{
  "hidden_act": "swiglu",
  "extras": ["capped logits"],
  "init": "normal",
  "max_grad_norm": 0.5,
  "train_tokens": 765500000
}
Each number is 128 + 24 x the weight over its row's rms, rounded and kept within 0 to 255. Layers, rows and columns count from 0. The size above them is the row's rms in percent of the matrix's.

# layer 8 MLP up, 2560x640, rms 0.044, rows 1159-1176, columns 256-383
size [ 95  99 102  99  97 104 100 101 101 101 101  97  99  99  99 102 102 101]
[[120  91  91 136 124 159 115 141 122 152  83 142 108 147 146 101 150 134  72 143 149 163 133 179 160 159  89 168 112 161 126 170 107 136 164 132 118 143 116 121 117 142  97  91 105 117 129 121 172  81 115 145 119 153 151 143 114 151 103 121 170 161 140 140 139 115 141 142 134 118 116 149 167 104 127 154 158 145 136 158 106 153 146 196 132 165 164 113 168 162 105 122 136 145 120  94 123 137 132 113 171 134 135 149 139 137  91 157 179 150 108 165 102 103 103 148 128 123 126 102 152 144 144 148 164 129 122 133]
 [122 132 157 180 156 118 107 131 150 123 141 122 143 119 186 143 107 141 100 121  96 136 114 136  94 139 135  78 110 155 105 116 112 154 117 139 166 108 162 146  95 114 147  78 125  91 127 149 125  99 124 124 167 128 119 116  92 107 116 114 139 137 100 131 151 142 105 111 168 121 119 109 126 125 142 109 127 103 126 117 103 126 126 112  81 125 142 126 108 112 150 136  75 127 141 134 134 116 166  77 129 184  93 172 150 115 109 158 102 111 127 125 116 121 118  95  74 143 132  92 170 121 167 127 125 138  95 115]
 [127 136 132 159  76 117 118 150 117 138  82 117 146 123  69 135  69 147 107 128 116 117 183 155 122 103 105 118 106  72 130 128 146 128  78 127 150 106 112 131 137 219 182 159 159 123 123 115 162 137 137 106  72 123 102 156 112 113 156 101 155  86 104 130 141 134  91 108 114  94 137  93 107 160 117 154 120 138 125 108 138 131 139 133  97  98  90 179 134 109 121 125 133 158 135 152 108 141 129 166  59 149 143 138 118 108 151 151 138 139 146  68 116 114 141 145 119 134 137 142 101 108  97 129 115 168 152 111]
 [143 112  97  89 110  91 162 121 118 131 155 147  98 115 135 123 140 127 125 146 145 104 119 117  90 107  86 162 104 153 121 102 130  99 109  88 141 144 168 120 111 163 128 105  52 105 122  91 114 100 162 133 100 159 132 107 148 130 157 116 121  96 111 135 118 149 134  98 164 143  91 136 111 136 121 145  37 150 183 173 133 157 129 158  96 126 134 126 119 183 139 120 106 168  61 115 107 166 145 121  98 161 145 155 119 117 143 127 121 130 124 135 107 133 115 151 151 133 137 124 136 132 142 121 111  88 161 145]
 [120 127  95 110 114 171  82 120 107  93 126 142 126 101 114  96 167 147  81 137 103 143 141  75 144 140 158 114  97 114 113  65  97  96 153  74 145 144  79  82 117 138  92 149 117 123 142 163 105 109 142 102 145 132 119 154 147 169 124 129 103 169 210 151 122 135 132  87 141 100 139 165 144 180  73 119 117 117 146 152 133 102 159 108 162 152 134 126 135 145 150 121 120  75 124 140 102 112 124 125 110 128 153 114 128 142 106 169 154 124  96 100 140 198 126 100 140 104 161 133 157 132 159 118 138 116  83 168]
 [107  85 127 119 115 167 142 128 146 124 130  98  78 127 111 137 162  59 131 117 139 133 152 119 165 162 135 106 119 136 151 157 127 103 160 133  66  85 115 170 110 133  86 131 138 151 119 140 121 142 155 144 151 125  99 146  97 108  95 148 105 118  90 197 150 120 123 126 115  84  92 106 131  95 117 135 183  98 126 101 103 128 120 107 151 147 134 127 113 142 124 141  96 135 116 154 134 127 126 120 119  79 158 122 113 142 116  95 160 104  97 135 131  99  80  89 159 111 110  93 117 127  91 136 133 136 156 121]
 [152 108 124 125 102 125 117 154 116 118 144 161  98 115 170 119 120 120 162 105 167 109 118 155  73 108 146 114  91 140 149 166 134 142 103 126  83 116 157 152 100 121 126 167  70 114 113 125 153 155  84 139 137 177  76 115 160 135 142 127 126 132  89 142  99 131 150 102 157 105 160 143  93 143 136 129  99 126  96 123 132 160 127 133 204 171  74 114 128 121 102 166 139  93 119 113 130 112 125 164 100 107 126 133 148  94 105  99 118 139  92 115 163 178 146 185 182 101 129 154 102 120 118 123  92 116  94 107]
 [158 129 135 133 111 141 101 120 101 167 124 112 162 156 149 113 162 153 170 149 174 119 176 139 145 130 119 114 162 102 120  99 126 111 124 193 171 114 104  94 110 166 134 195 152 131 111 127 108 132 152 114 122 111 125 142 134 117  88 124 188 194 167 140  98 108 151 127 121 117 117 118 136 141 117 117 130  88 154 103 106 110 108 128 142 113 112 125 116 159 132 143 150  94 131 105 119 135  82 125  80 135 119 120 125 129 127 160 137 158 163 151 102 106 106 119 158  83 101 143  95 133  92  96 119 152 139 104]
 [144 101 132 142 118 132 112  70 129 104 133 167 122 149 151 147 167 119 116  65 125 122 163  92 119 127 167 131 108  67 165 124 108 193  99 149 129 144 174  81 170 149 119 119 169 129  90  93 111 134 122 107 120 104 134 123 157 157  95 130 134 130 123 116 138  94  91  97 181 154 117 121 134 144 131 144 104 117 177  79 105  98 126  95 163 139 148 105 150  84  99 112 127 119 131 107 127  82  91 141 139 115 126 130 112 148 121 131 132 130  94 151 118 113 141  74 124 101  95 154 135 145  78 125 139 121 145 115]
 [146 158 141 145 161 147 153 112 119 128 164 156 113 111 120 124 131 158  82 115 119 124 114 118 134 185 139 159 143 168 145 124 147 123 105 145 146 104 120 120 127  86 116 132  97 107 139  98 112 144 153 132 137 141  96  82 143 187 100 151 139 110 123 133 166 112 147 124 144 165  99 109 136 125 101 159 166 140 161 160 118 120 163 121 119 131 142 119 165  90 139 133  89 117 139 137  79 122 104 133  87 143 121 110 111 134 137 138 102 140 164 121 140 115 107 148 169 119 126 110 137  90 144  98 126 116  88 104]
 [147  89 118 158  92 121 158  80 114 133 170 171 132 116 113 131 143 128 139 134 166 119 141 107 147 132  49  88  93 106 145 155 118 110 113 141 132 135 117  94 146 138 106 125 114 167 133 133 157 128 151 122 105 105 117  78 101 147 156 156 113 117 140 134 109 105 153 110 139  97  91 134 134 100 167 121  98 125 193 110 138 125 160 198 168 153 141 116 147 127 146 143 122 120 125 108 125 129 146 134 121 112 117 126 143 145 153 159 118 142 149 118 136  97 113 124 121 115 121 113  72 110 145 130 146 148 144  83]
 [160  68 104 126 122 119 130 148 134 125  94  95 142 134 142 153 117 159 120  85 133 132 109 138 110 109 135 108 120 159 125 162 153  97 128 141 170 137 134 154 110 185 145 106 136 122 109 120 159 112 151 104 132 167 142 110 134 154 127 146 131 101  85 107 147 155  64 120 142 135 114 131 145 137 100 129 146  75 121 170 112 119 105 133 150 116 147 174 108 147 113  97 183 138 105 142 138 119 149  94 133  77 148 158  90  89 115 110 115 146 122 140 119 118 135 150 123 153 132  96 122 117 164 125 116 114 111 136]
 [143 102 127 125 155 150 128 171 141 119 130 134 107 118 139 155 123 109 122 151 136 133 179 153 101 124  86  78 132 114 154 129 121 167 132 144 145 106 109 156 144 128 130 143 146 133 140 109 136 185 124 158 140  98 169  88 181  85 128 109 121 149 135  81 115 128 142 123 156 140 101 165 153 141  94  65 118 114 108 144 158 109 110 102 127 146 107 135 144 151 138 153 137 144 149 106 128 126 128 156  90 146  89 170 152 132 127 136 117 121 112 117 100 134 181 134 130  97 119 138 136  55 134 157 133 147 140 104]
 [118 134 121  95 135 141 142 143 119 159 114 163 144 143 136 160 128 106 143  99 139 119 137 152 166 144 119 163 148 126 130 170 105 131 149 119 110 131 116 133 148 138 126 131 155 124 133 119  43 182 110 126 145 120 128 132 134 131 106 116 124  82 144 123 141 106 121 131 127 148 142 110 126 106 129 123  75 134  92 142 166 132 113 140 104  88  97 112 122 129 122  97  79 125 145 141 125 106  70 123 107 114 145  98 105 110 132 118 114 105 111 137  72 183 150 155 144 145 146 110 149 130 137 135 128 141 104 129]
 [146 113 107 145 159 122 146 153 154 123 130 125 166 125 150 117 163  82 131  97 121 139 140 158 140 172 135 122 140 125 122 184 159  80 119  93 136 124 143  73 120 139 136 159 126 117  78  69  95 159 141 145 121 155 124 130 119 118  92  94 186 136 150  81  85  96 139 150 132  99 122 128 147 149 152 137 122 112 151 153 108 167  98 112 136 133 123  77 160 123  91 144 135 106 134 157 134 133 114 150 128 150 122 140 151 133 110 148 127 120 152 105 129 136 121 122 142 111 124 132 101 176 116 139  94 108 116 134]
 [178  97 101 133 119 169 133 128 135 171 168 159 108 154 127 132 105 163 125 105 125 127  94 138 127 133 145 122 104 104 145 146 122 106 116 151 113 147  96  94 135 111 165 115 123 134  71 113 119 119 122 172 151 133 130 120 126  96 105 145 115  88 116 117 125 127 115  93 113  99 129 177 126  87 143 140  86 124 128 105 158 141 120 134 131 124 165  98 164 153 130 112  91 150 124 136 110 168 133 159 150 153 118 110  99 100 131 151 146 185 118 129 174 129 178 135 143 138 150 140 133 151 137 126 102 131 120 101]
 [167 144 128 118 129 144 130 140 139 114 101 128 153 142 138 151  98 172 138 130 145 132 163 149 162 164 127 120 139 119 126 146 144 115 150 154 107 125 114 119 130 115 112 170 114 143 124 140 151 104 172 134  93 134 155 130 143 104 146 112 102  99 158 124 136 124  96 137 142  84 117 129 127 131  97 135 157 136 102 127 140 148 117  89 160 104 118 164 106 111 138 147  95 106 116 135 117 120 149 132 153 145 108 188  88 144 121 114 144 158 157 130 108 136 170 139 131 151 198 102 119 124 160 185 173  78 105 110]
 [128 146 116 102 134 110 133  97 107 141 150 131 143 137 142 110 154 144 122 105 147 122 125 144 150 144 132 151 141 117 106 126 132 126 156 159 152 109 136 129 162 127  86 127 102 160 116 157 114  94 133 124 157 106 143 138  86 136 150 127 164 155 134 123  84 117 124 146 117 103 137 202  89 160 128  52 119 103 116 129 146 155 129 122 143 175 115 141 184 131 129 140 146 134 174 140 166 114 135 162 126 119  94 129 114 113 155 103 130 154 142  93 175 146 127 145 125 140 105 156 150 100 113 115 158 118 132 117]]
# layer 8 MLP down (transposed), 2560x640, rms 0.0335, rows 1159-1176, columns 256-383
size [100  99 102 101 100 100  97 100 102 101  99  98  99 103  97  97 100 104]
[[174 139 108  96 165 113 108 112  99 149 131  93  97 111 119 128 143 191 113 125 147 101 187 122 165 154 121 106 147 105 120  65 116 118 107 201 148 138 127 118 122 119 120 145 104 117 137 126 124 133 101 147 123 132 146 114 128 160 103 121 121 135 130 126 100  97 134 131 161 134 120 111 112 106 165  92 128 119 130 144 143 135 149 129 135 121 177  99 126 146 133 131 125  85 119 142  90 125 190 156 134 119 131 110 125 151 151 126 154 134 112 138  93 149 116  92 135 121 132 129 130 152 129 113  98 144 117 149]
 [108 131  86 134 134  78 135  94  67 131 121 147 142 111 132 115 112 122 106 174 143 134 118 129 107  92  97  95 156 125 129 152 135 130 127 117 144 113 123 166 128 153 127 166 116 113 127 115  72  95 155 140 111 102 111 116 116 151  99 108 147 106 107 141 141 119 140 153  75 101  95 167 148 105  99 147 141 149 114 124 152 125 157 158 139 135 165 104 108 110 177 142 118 100 138 108 121 117 102 133 131 102  78 138 101 145 144 116 152 118 111 129 103 117 108 119 142  65  99 102 115 138 140 142 118 107 128 127]
 [128 184 152 132 143 116 116 139 127 147 127 120 131 193 102 126  81 126 136 111 105 146 168 121 133 112 119 114 128 130 162 132 113  97 114 128 105  98 140 155 137 173 161  82  90 106  93 127 126 134  98 154 136 131  98 173 137  86 140  84  83 136  59 141 139 150 116 114 153 146 116 104 140 164 120 109 131 111 104 146 158 107 125 161 139 151  93 124 135 110 136 123 122 148 129  95 181 110  86 127 138 142  97  85 155 104 166 124 170  80 115 125 125 118 160 103 104 130 121 142  85 161 111 116 102 115 146 110]
 [175  75 132 134 112 142 134 114 149 110 188 156 154 186 170 139 170 149 106 126  74 133 128 103  86 134 139 110  91 132 155 101 111 124 127 127 169 185  93 120 130 146 159 128  85 129 157 150 111 146 100 126  95 127 134 141 155 130  94 114  92 138 140  98 114 122 151 114 159  96 137 131 154 150 101 124 116 149 113 112 123 130 110 113 122 118 121 131 112 117  85 134 109 159  82 143 133 106 109 118 117 142 161 155 107 112 115 158 143 175 104  83 151 156 107 118  87  73 120 151 139 141 140 137 104 132 198 100]
 [152 150 131 185 163 136 111 124 116 121 160 138 154 151  94 115 114 117 129 147 147 167 117 134 145 172 143 126 126 118 113  95 125 145 114 146 141 132 111 141 139 148  86  94 122 144 127 143 116 111  78 126 131 127 145  84 133 111 105 103 138 108 148 142  77  97 135 105 126 171 100 137 135  80 141  87  90 116 127 126 121 168 120  84  84 148 162 108 164  84 153 119 146 106  97 112  52 134 158 102 101 170 106 151  99 155 133 146 156 153 159 103 119 136 134 152 129 152 128 141 153 133 141 117  82 134  97 111]
 [116  73 106  97 111 126 108 187 104 146 102 132 122 152 133 136 133 125 112 118 141 131  73 118 114 115 109 146 135 136  73 139 146 149 117 174 122  95 124 143 174 124 150 124 129 202 106 167 119 115 143 126  84 127 165 167 170 133 149 166 111 111 122 134 116 164 171 130 123 120  73 131 123 154 112 124 169 102 145 201 140 161 129 119 147 105 122 116 149 120 121 170 125 165 134 159 132 117 125 102 112  72 148 147 108 131 123 103 103 112 147 139 109 125 103 135 112 113 136 128 135 110 132  92  94 108 157 149]
 [155 107 117 100 103 135 115 123 106 109 140 133  87 119 134 107 124 139 127  62 108 152 114 172 133 129 135 111 158 112  77 153 148 123 143 120 143 127 121 160 141 110 118 109 163 108 114  87 137 121  97  88 128  71 122 150  93 162 140 168 123 111 151 112 107 127 113 144 144 157  82 113 144 159 115 160 115 126  72 118 149 128  95 124  90 116 140 108 130 142 147 100 118 127 119 111 117 113 128 130 115 128 156 134 137 222 106 108 110 122 113 173  79 175 110 123 132 129 131  91 128 124 155  87 127 144 175 114]
 [114 142 142 128 100 148  67 152  79 158 115  99 156 160 101 126  84 184 146 165  85  76 108 124  70 145 121 126 117 125  61 106 145 117 119 161 109 112 117  97 112 142  74 116 129 113 114 104  81 174 116 122 142 144 145 179 117 158 118 125 104 109 139 118 131 157 123 124 107 142 105 132 114 113 126 150 166 145  93 160  98 146  94 171 130 118 147 102 132 128 126 157 116 110 131 112 120 144  92 151 106 112  75 124 157 139 124 125 135 119 124  85 132 117  86 115 141 152 116 106 121 121 103  80 125 140  93 165]
 [137 155  92 127 142 136 151 124 118 136 142 116 140 159  76 119 109 116 127 125  68 133 174 125 141 124 157 118 143 140 110  98 134 131 152  83 147  88 175 116 123 112 120 119 150 151 135 141 102 177 184 143 117 132 130 109 105 159 120 113 134 119 154 132 124 129 115 139 131 147 139 129 134 171 118 121 126 137 102 121 107 104 142 168 138 147 127 151 110 137 140 125 132 141 142 112 145 108 172 115 147 166 103 124  92 188 133 100 136 136 145 123 140 110 139 129 113 125 114 126 138  68 138  56 157 112 130 145]
 [128 165 132 141 144 127 153 178 100 114  92 127 161 122 137 154 166 119 180 153 129 102 132 156 140 104 101 117 117 178 144 163 162  83 139 104 152 131 131 109 150 120 165 141  69 115 153 115 129 147 127 167 188 127 120 152 108 150 147 132 120 107 161 104 114 125 138  45 138 223 119 129  98 161 160 118 108 137 164 129 135 123 148 108 116 140 120 125 105 137 146 129  87 121 101 115 121  91 143 150 138 135 123 160 138 111 141 152 156 143  92 125 102 158 118 150 116 140 138 104 154 150 115 136 104 139 142 186]
 [111 123 105 161 189 120 131 131 148 159 109  79 115 104 145 101 141 130  87 159 125 123 124 134 106 110 109  98  74 110 125 162 168 120 107 148 130 111 162  95 130 107 107 133 101 162 170 158 149  98  71  93  75 151 120 127 152 133 127  64 127 154 123 167 111 126 130 126 164 144 115 121 154  69 120 154 115 104 114 153 134 137 154 152 155 125 138 127 104 147 151  96 167 133 141 126 106 132 120 120 142 153 100  87 148 137 107 165 156 151  89 114  85 134 126 122 128 146  92 107 108 144 111 134 129 183 168 114]
 [172 140 114 105 158 138 118 110 130  85 169 127 160  95 214 138 129 130 116  90 128 116 103 109 133 160 159 135  90 153 136 119 168  91 135 149 106 104 123 146 123 122 107 139 136 123 131  95 138 103 127 126  95  99 126 127 120 114 107 114 136 136 198 120 167 146  99 111  88  86 130 127 110 145 104 122 137 143 109 119 126  93 137 136  89 166  80 121 117 154 130 130 152 120 178 102 143 145 131 116 143 115  62 142 148 129 136 152 143 190 111  81 133 146 132 139 141 122 107 124 133  99 108 152 190 152 139  95]
 [166 148 101 131 133 175 143 105 172 145 130 103 103 131 102 137 131 106 115 137 108 134 137 131 146 121 107 158 130  95  93 127 157 154 159  97 158 133 102 136 144  88 135 122 123 134 123 146  73 141 133 153 176 148 131  86  90  80 141 118 122 143 167 168 104 124 109 113 118 156  76  72 131 124 119 122 152 105 137 111 148 121 113 130 165 130 138 143 164 102  91 136 126  99 108 163  85 143 165 147 151  90 109 110 144 108 126 131  73 114 151 172 131 158 158 109 114 117 116 120 110 127 116 154 143 178 168 126]
 [ 97 128 146 137 138 156 138 102 108 126 121 153 151 143  66 146  91 126  96 138  90 143 105 136 136 139 128 132  99 157 184 136  97 186 106 127 147 125 135 152 145  99 133  80 126 120 168 123 166 117 163 155  75 126 108 107 150 161 131 124 135 137  79 157 173 149 144 134 147 155 147 179 113 159 125 138 110 117 110 132 111 134 142 113 114 133 141 109 147 132 120 164 134 158 103 101 153 108 110 172 123 105 104 103 177 161 110 120  92 127  81 148 115  59 112 103 108 104 128 126  83 147 111 110 136 170 171 114]
 [122 126 168 103 172 155 163 105 139  62  90  82  82 165  89  73 130 106 135  97 117 116 115  94 114 138 151 155 122 127 120 159 136 132 128 146 120 124 122 115  95 162 116 111 121 146 150 113 141 104 128 103 100 119 136 134  92 102 129 130 138 153 119 126 117 128 131 156 121 134 165 159 137 131 127 141 117 144 103 124 129 129 158  91 156 146 104 150  82 139 108 139 134 127 117 116 113 138 149 139 126 133 133 156 148 204 158  97 121 141  93 147 148 148 186  95 137 160 142 128 160 123  75 149 162  75 159  90]
 [133 102 129 102 100 129 112 153 146 130 142 140 110 130 139 132  81 143 192 136 103 131 113  98 110 141 108 107 102 139 124 136 131 128  96  88 144 104 136 142 109 117 142 133 123 139 135 150 175 102 131 186 219 109 141 180 140 178 139 143 153 142 107 134 119 132 142 173 130  96 126 115 125 153 172 128 111  97 157  99 138 173 128  93  77 148 124 134 153 159 131 112 124 156 115 158 168 146 127 120 124 109 158 157 125  66 140 108 105 121 142 129 125 156 154 112 105 129 136 181 109 162 117 157 144 142 128 129]
 [133 133 177 141 122 110 107 128 145 140 157 116 151 153  98 145 117  90 108 130 104 141 120 171 140 110 101  86 130 133 162 144 117 124 144 122  90 130  91 115 121 128  71 123 109 140 109 121  62 144 132  94 125 137  75  91 114 131 138 130 130 129 148  72 110 131 100 119 113 164  86 113 113  97 109 146 138 147 151 143 120 117 129 165 131 137 101 117 112 118  89 133 155 193 162 167 137 104 148  87 127 111 106 126 132  45 147  95 124 130 103 124 120 132 118 137 151 132 166  96 102 111 100 160 150 121 124 109]
 [108 128 155  80 113 177 148 100 117 104 122 129 145 156 197 160  92 123 128 127 143 112 140 101 121 127 113 101 136 157 139 135 119 161 124 144 148 101 101 144 119 147 103  95  98  73  96 124 108 118 123 146 145 151 122 148 147 113 118 157 127 160 118 116 137 164 170 125 174  76 138 107 120 163 151 144 107 137 126 120 155 101 117 109 131 126  83 127 110 141 174 156 129 101 144 127 109 126 178 141 156  86 173 106 128 124 104 109 106 114 140 113 121 105 105 101 135  68 117 144 122 166 113 118 138 138 121 174]]
# layer 8 MLP gate, 2560x640, rms 0.043, rows 1160-1177, columns 256-383
size [ 98 106 101  99 101 100 101 105 101 101  98  98  98  99  96 100 101  99]
[[128 117  97 107  96  93 150 159 132 141 146 129 107  98 103 107 125  90 134 153 104  97  89 112  97 160  75 155 141  94 149 107 147 125 126 103 106 104  95 136 126  84 136 128 139 134 101 112 114 123 136  98 117 139 109 137 134 115 135 103 146 153 172 142 191 129 165 145 114 169 120 128  92 127 159 148 158 107 106 144 117 158  86 146  75 139 132 106 156  93 110 119 157 113 135  96 146  74 153  48 119 133  88 145 167 150 119 131 184 107 125 149 127 154 129 115 151 159 168 150  97  99 117 165 188 175 147 137]
 [133 126 125 179 131 130 120 113 123 142 150 168 146 104 138 113 138 120 114 142 137 159 115 105 121 137 138 136 100  94 157 145 108 131 104 152 128 135  90  96 138 153 146 162 145 144 125 135 105 118 101  80 140 108 100  86 122 100  97 142 131 137 135 132 119 136 160  97  88 131 139 106 122 131 156 124 154 124 126 131 153 149 146 134 115 140 126 133 183 105 140 150 135 128 133  76 137 133 137 119 128 122 120 125 140 154 143 103 120 104 106 126  78 153  91 129 175 163 153 142 107 125 142 103  70 138 165  81]
 [137  92 139 133  91  93 145 119 130 190 108 170 133 148 118 108 102 122 137 146 106 117 140 123 132  93 166 105  97 134 145 100  96 104 122 124 133 147 124 139 154 100 139 143 114 123 153 144 114  81 141 139 126 162 108 149 163 166 132 144 172 108 133 119 115 135  93 116 113 174  87 143  89  98 121 127 136 160 167 116 111  93 143 154  77  82 106 153 146 115 161 137 121 131 101 126 129 138 123 138 131 160 115 150 187 142 154 161 138 139 137 135 144 150  99 118 113 172 126 140  98 155 128 113 102 142 139 102]
 [ 86 143 161  92 105 124 102 121 128 155 143 148 113  73 149 107  94 165 134  92 120 121 141 140  88 105 125 144 123 160 151 145  62 120 134 125 108 145 149  98 115 169 135 103 110 185 164 133 130 134 124 141 146  98 136  95 136 139 157 150 122 164 115 140 169  88 165 130 151 200 121 186 115 111  54 112 115 163 147 153 135 124 182 153  94 142 113 125 162 166  73 138  97 112 117 157 129  74 163 140 107 111 156 128 127 145 162 117 163 114 162 105 177 107  94 111 117  88 145 144 117  99  79 104 127 116 164 150]
 [113 153 167 116 135 138 140 113 136 137  93  95 117 142 140 126 125 143 129 134 138 111 139 163 101 103 140 133 151 138 134 129 141 134 159 132 119 162 140 136 123 143 148 117 158 187 145  84 144 131 175 107 125 118 144 154 143 140 135 111 107 116 132 135  84 135 124 139 140 128 134 152 124 121 133 142 115 130 151 154 113 137 102 138 155 128 127 110 130 122 119 116 119 128 111 133 143 128 143 117 133 140  89 145 112 123 141 141 123 103 168 160 129 113  94 125 157 128 156 107 154 159 111 143 145 178 139 153]
 [108 127 160 114 127 157 139 135 112 122 173 139 150  97 115 114 122 123 125 115 182 120 143 145 161 129 122  68 125 130 119 117 160  78 141 126 149 127 116 118 129 109 119 130 132  76 121 116  41 140 140 130 160  61 131 122 119  99 101 111 108 129 118 122 129 100 105 110 142 158 157 160 136 109 102 163 159 144 113 136  97 123 118 136 109 132 142 140 119 162 140 119 104 143 138 153 126 120 143 166 140 151  95 131 134 111  99 155 117 123  82 138 111 146 130 120 126 146 183 168 132 118 134 161 134 154 126  98]
 [118 119 124  84 175 110 113 119 149  77 144  94 126  99 135 149 117 129 133 105 155 135 105 141 183  93 120 144 167 129 173 136  91 150 109 129 122 113 121 122 136 146 164 167 125 128  96 113 132 125 135 140  83 144 135 143 103 114 139 112 129 139 135 148 132 147 125 134 153 152 130 122 131 123 102 121  87 125 137 148 167 160 112  78 130 127 108 145 115 146 165 107 149 148 118 166 137 121 142 153 120 132 146 168 157  67 111  83 128 149 164 140 133 127 158  93 114 145 166 131 119 127 126 104  78 131 156 111]
 [171 137  82 142 151  97 122 116 117 181 159 126 167 114 116 154 159 129 146 127 127 157 112 138 162 155 111 121 160 107 161 101 160 169 142 150 104 124 157 136  98 118 173 153 146 135 116 134 123 164 135 110 121 141 102  93 134 126 124 120 149  98 111 147 133 106 112 110 170 129  82 156 137 129 141 141 143 109 153 109  99 109 124 119 174 151 171 161 131 153 122 142 114 116  85 154 128  87 128 143 127 137 145  95 174 117 126 122  93 119 132 140 112 104 193  80 124 129  96 111  89 140  85 137 101 131 122 110]
 [117 116 108 145 148 133 148 136 123 142 118  58 104 142 115 112 164 137 127 104 109 125 126 136 141 129 116 154  86 167 168 113 117 177 171 129 137 107 149 143 125 121 118 149 121 139 156 127 109 130 128 121 141  84 145 152 123  97 175 151 149 106 118 120 143 130 172 113 104 156 123 165 121  86 128 105 121 113 152  99 135 132 142 169 121 157 182 122 130 123 140 113 122  85 118 139 136  66 124 160 118 125 135 128 162 136 137 134 124 179 120 127 100 141 123 144  81 180 123  85 173 129 125 114 132 140 181  95]
 [126 151 168 134  97  81 116 130 158 133 134  87 129 118 145 111 116 135 144 168 124 159 127 155 142  93 158 143 144  77 158  94 141 139 131 149 176 129 115 163 124 151 142  81 153 131 106 157 118  66  76 130 122 115 158 126 134  88 124  99 101 132 141  86 131 196 133 140  90  73 118 122 149 142  62 119 160  88 156 147 144 113 118 113 133 169 145 149 140 129 143 142 129 127 162  76 108  97 150 165 151 113 107 121 129 181 164 149  81 109 120  90 108 150 114 111 119 109 128 142 126 120 149 115 111 116 131 137]
 [167 132 119 117 128 114  95 103 171 164 128  91 123  88 114 136 131 118 120  72 155 115 145 112 134 109 114 166 160 110 157 125  90 144 121 123 151 138 106 135 149  98 101 125 149 160 140 162 148 135 135 155 162 138 130 147 183 143 139 143  81 143 172 145 173 130 103  77 119 130 120 135 113 147 172  96 104 168 119 102 142 173  88 121 120 138 165 164  89 113  83 165 155 117 142 135 105 155 116 153 126 124  99 139 129 155 108 123 105 116 143 161  91 150 139 154  91 101 154 151 120 164  90 148 148 130 147 138]
 [142 172 162 147 141 100 138 146 117 109 138  80 123 105 144 101 153 113 169 115 103 133 112 100 107  84 164 109 103 105 121 132 112 163 127 145  78 150 104 107 113  95 115 135 118  72 148  91 154 110 136 147 109 117 139 112 120 140 139 106 124 145 150 158 185 173 125  96 137  75 119 111 149 123 144 127 125  94 110 107 144 112 158 140 111 192 131 133 153 123 141 123 101 141 178 131 105 143 173 115 117  93 158 116 120 124  98  95 143 137 110 133 104 140  82 148 108 165 145  98 153 127 173 110 136 183 104 134]
 [134 164 103 130  79 191  82 110 126 114 119  78 101 125 154 164 139 153 146 110  89 165 170 121 123 166  87 120 137 112  62 155 121 137 160 157 121 123 126 135 127 108 121 172 135 127 172 132 110 136 142 110 161 119 113 139 131 170  94  94 138 134  95 108 142 119 165 125 163 150 128 133 166 134 120 100 105 141 138 110 122 158 112 144 142 133 126 134 121 121 132 175 147 162 163 142 130 103 120 115 136 139 141 161 113 115 137 109 145 140 133 126 158 144 121 105 120  97  88 147 126 139 146 112  74 102 153 121]
 [101 103 124 125 186 135 135 118 134 108 108 117 145 117 119 157 112 116 167 130 156  98 155 137  95 112 104 151 107 144 129 121 102 169 115 148 113 112 124 129 115 111 141 100  97 143 140  97 149 117 156 140 119 142 145 118  82 131 131 126 106 119  87 113 145 172 112 103 116 130  88  81 110 116 127  89 130 109 152 141 128 107 123 137 122 134  97 110 174 118  93 130 117 182 105 158  91 111 107 112 126 126 101  85 143  98 161 130 195 163  89 137 170 148 155  72 122 126  75 110  76 124 109 127 116 166 120  66]
 [217 165 141 125 140 154 151  98 124 159 107 119 143 128 165 134 136  84 139 121 118 123 114 128 151 179 120  99 166  94 157 118 126 160 165 127  92 118 121 147 107 132 142 103 169 131 119  69 120 118 122 127 131 136 113 190 118 138 129 114 112 150 128 103 137 166 107 123 122 114 110 121 141  89 138 152 175 129 177 137 137 164 147  87 123 170 149 170 119 142 115 112 161 158 132 106 137 163 112 153 110 114  82 136 105 178 128  92 115 165 146  64 153 131 116 140  99 131 111 142  90 143 143 144 163 129 120 116]
 [ 92  68 121 128  34 135 106 149 171 131 147 120  74  95 138 129 153 120 149 101 151 102 121 135  95 122 155 134 160 133 156 103  87 122 149 126 140 104 113 149 137 130 169 119 102 141 119 140 101 105 125 117 142 141 111 113 108 116 105  83 125 133 126 153  76 167 135 131  68 143 152 158 114 129 133 135 140 122 121 121 117 162  92 130  87 118 104 165 138 116 154 127 121 143 142 130 109 131 162 179 122 146  98 146 124 127 147 151 122 118 155 127 123 171 151 119  82 105 105 110 153 113 139 118 116 132  98 156]
 [127  91 146 125 131 132 100 121  92 115 186 107 127  78 166 128 148 172 142 122 144 128 155 119 116  98 141 115 165 144 110 139  90 126 110 145 135 146 138 128 130 104 132 146 131 139 102 138 173 128 161 126 136 148 132 132 140 107 142 132 111 172 130 142 154 157 149 136 130  89 131  72  88  78 132 125  79 133 131 142 115 192 185 128 101 129 117 113 119  89 131 115 130 122 125  81 113 104 145  72 119 126 101 124 110 137  98 142 159 112 115 139 155  92 101 137 142 146  53 112 116 117 136  77 105 136  75 118]
 [168 135 142  92 169 181  80 138 132  96 139 128 147 110 116 166 151 134  92 114  87 121 123 129 100  93 138  94 108  92 133 153 160 134 129 144 121 110 123 167 147 151 149 136 129 117 136 132 120 106 172 144 148 100 113 148 118 110 148 146 134 107 104 157 109 159 129 135 127 136 128 108 123 105  88 159 108 123 167 138 146 115 135 144 141 106 137 110  98 147 116 104 127  93 103 163 142 146 177 113 159 103 152 142 120 108 111 117 111 150 122 150 104 132 118 151 128 120 109 158 109  81 131  86 124 105 126  86]]